Weights of a small transformer language model.
Architecture: LayerNorm before each block, biases.
Each number is 128 + 32 x the weight over the matrix's rms, rounded and kept within 0 to 255. Layers, rows and columns count from 0. Numbers have three digits each.

# layer 5 MLP up, 640x160, rms 0.0589, rows 29-46, columns 80-159
079119174134092164182123140103143134152147144177128140132122115105078118112173157128095151090135139127103114125172123109163114128110168132103155141186138179113120160203090127199113098146095143097087089144125132148133104136155169071174121142
114091147138131108186083151196110142091114140101149076164104133180136126142119098091168077157087169076138111106163087110119126138125154129115127155194089123053075120143149099144103115105106184106109074128117075143117115111077093095106132092
164093115132112112111145106089135156143143134145117168154082130106143111175106125182122087155118084151100036106158097150162206151135111162127117026151174165154142143132119090094103167121144126087117142143142132062091130155139146148144118143
124130153120143128126122063130162128132134139137135102106136129163090118182083153169164108120132133214159097114136141184175079098099127146116126174141124143149158173142166152114101107104106080085153148164131164096150092157157132126121139115
156101125149118088062166143125097144139158126147156175130141204136151110158101113132155127086115126090135121143161164152104124153094080201120128069110121139127168167151061108127152161163106146123130157141142149133153164147103106157152136141
122132142146150137119100129108134109087132128177131183125125170132132138149147105150135135111169133118122065083099177113144143158142110129188161159129108158147112151153129124154130164158123140192098124059118113146123134124112131081126089155
123138116082156150077144097089191122161119134149116115116148124203190141201141149148157153089216136105086171120153087155198114094114114094149182087116092086154106123116113054103097111131084177113095161085161133185118132143126120145190154071
119149118144145098106178129137148142142101104149074180121134142131147106125094145120115207113087156161101162157161106147090165140165180109134127151109128103175126119101073117096065139132106123128118096052121129103142187104122200130142151142
155135133078141124149116112196176137123126141119123139127120096152153158148158139110123140143095132075161159162182144144095120118155119141133091105137108090162104084126163165147116076091071163135114126089067080073136159137173080092097085118
187036119157129126134200177142089103146106187068142127149142134105166190180090103117196113172125151149106111091085157146093145144106132071140126162144138058063154173100153122097113149110153142131144122122109177170119116105082158108167083106
142153114137150113173116141100128086109098097188183116137138124125145134173166143192160085133133141084139153140143191086120182124171123141078137130142130139136201122170126104175129091088069176161149152075097129099105180108047134097156120155
147123134160161110087043085114084150139155156186175046144082241117132137120132146114096144114135114082111055161117089070143092160182149180112131112148129047112132108117129145111156121134097112079147113135102185108148106140140127104070125166
106172116146093098136134124144091100122101115143136125148183116169090124165138160136118162104146165139108126108108099147147055084092126123195085119104143109168131128105123088192138125124134155167169131156146111141131121148146112150129116150
125123136172161124126149161115155088101129140152171131093031144099109142116127132137208139114087124114106108118138111148119134082111140121121146100193077076118088119190118106141072104120090120124150128095169108163110185120148175134080153109
152090145129128066134150047171142095062146111077135150198095099153121129117121159178151159130170176158099150127133138098120099097117113110141119149101079106145097118151079170138092111118110154128106128130060092109137071134138132092181113127
099078128127115160097157121127095076137079110111105082128122143126117123200116136089142121124089076078077154122075086077091132144114109115124139149169115162165167082142083150137052146117146157152125101128144114146112118061125164141124142125
195121094133151146116074110097169116133170047092140221058174153141087128121178117140124112122032126171166174097124177160121063104156172118113053117191135137151099161130154098127093100124151146101126121119141159113070184118160127156131099133
131071157136109143137117091124155111098134141124109110165129092127118116124138160102133077146115150168131159140167097103125082142191134056155161034125067080161168139148218127086108153141136190228143133090101080140124132195116168158155127077
# layer 5 MLP down (transposed), 640x160, rms 0.059, rows 29-45, columns 80-159
100165101095192111109167100149145087121136106074112141103148175121073135164043112141134156168134159093140094143116177158116109107137115061146158130140156086153130157057116104123139127137146171151111185121070145099130154118145142125141115112
143076110175105111137203151128101107091168096169140104087115094179183114108142108093150126075167152154199114152093133175187145140140121085104104132097096151131059039100108141129161114182134129089080157123078123076152080151059128131113145102
142116131126191096145082123097129171112091128148111146148098145079069216154108124118135179156139152181168150120143108110095092143107134135126172116155099069197121099136177154100204168111177155096100116069148085178123128125113182126132103096
100122120121051134153119143180166106087134149112166135119111104160160138143139160140135098115117121099146130100135126245143119127195130105093129158144113147117156067147157125091099140131161122071113128130109113111110148163051154054151160154
115078133137094112129124116128112111160182117111141161132157101135088148116172117174130102111145166140169085127155105123115091151121150090119158126069105145151146122108129209127106116141126141118105090126138126169105110087145111130078132125
110121123141088050144119147071068152135118092105165112144099113124106163146149159149170122133103160136124081092160118151101129151172173139117117110108146120194074102070131157090125129158112126084127116117121132114123142102193186126095127101
103155105172126135142097104112132061138160143118096155117165209107113148181098082152125228186127136136185149078018151104111137121130100141135123130146126166116215092123072130191149195087120112161125162168105099094105137120108131086090120138
134129199102152148137140125161167097171180086122167163121089082141105182073120107128158118079101120201153171180148044095131125147110082202136147124121114139191123131058148086150160071091109142138121136144123137095140133079156076088157096075
110089135126154192097149131101145126124137124143138113115137159130127133127090102189080147099182050140153121094134119161105118148073144143179113139118142122127120127111120119177129162150162156102044120128190181091139150155166095157171123116
113166158131114126092120062118109091157118096102100136094146149147054116079101092166112151194084133209104089128143184155130149155174137099101109127131111158116136135124132124129123091147123187115119141125085122164167147197106171162151109080
178085079143106150127141193122104128082163150150066187126159185144176176094133114148093123083113138204098152135112157156077084082117120109105032145110096170140162101151140143102170105146177095157103118181153171171105162128098090171098149152
186065116109115142130115066111140095136124163065145144135103177155000150156088175143132150092136116142080191126168123141157095125136153073175132070085085039137147118123137082135139176129142079183088172100169117136156148092139117134102181059
076134094073148138128134143079169114150168140100071113146090114145124106136111108132117135159128099163132055200088158139134073146184166169076142078131110061098081147166085113109106105150111122137064133167122155146108126143094094116095093134
194124124157044156106104133181116132136158105089095091088152123186120136140122173124119174131128184087086133122153087138148143125135060128138147197142114176073111173156179142102170154103098162098076104209108149110077113083104186145089123171
148187084120161126107071132154139114119158112079073130121154120179134085130121121150168111141122111108158082130127126163182121182144102093115094096210108097136145097121173106175120124123107112133123094147124191174089104113094081115124130176
096125148125174152150127123138095153157136097133158169099180080104134093149154078119096107165112101107136141157109101104104126145170122087093158110160118151149107101129178125090125153163145088164161101103134099141169136195185141105157153141
164091133109096195096113126107142142097077129112092133121181155080180123111105080170144134137135137186085151073147172080121112077161109167080089101111132132151159076135141096069156142146176071160155143070095057112093109098111145185096143115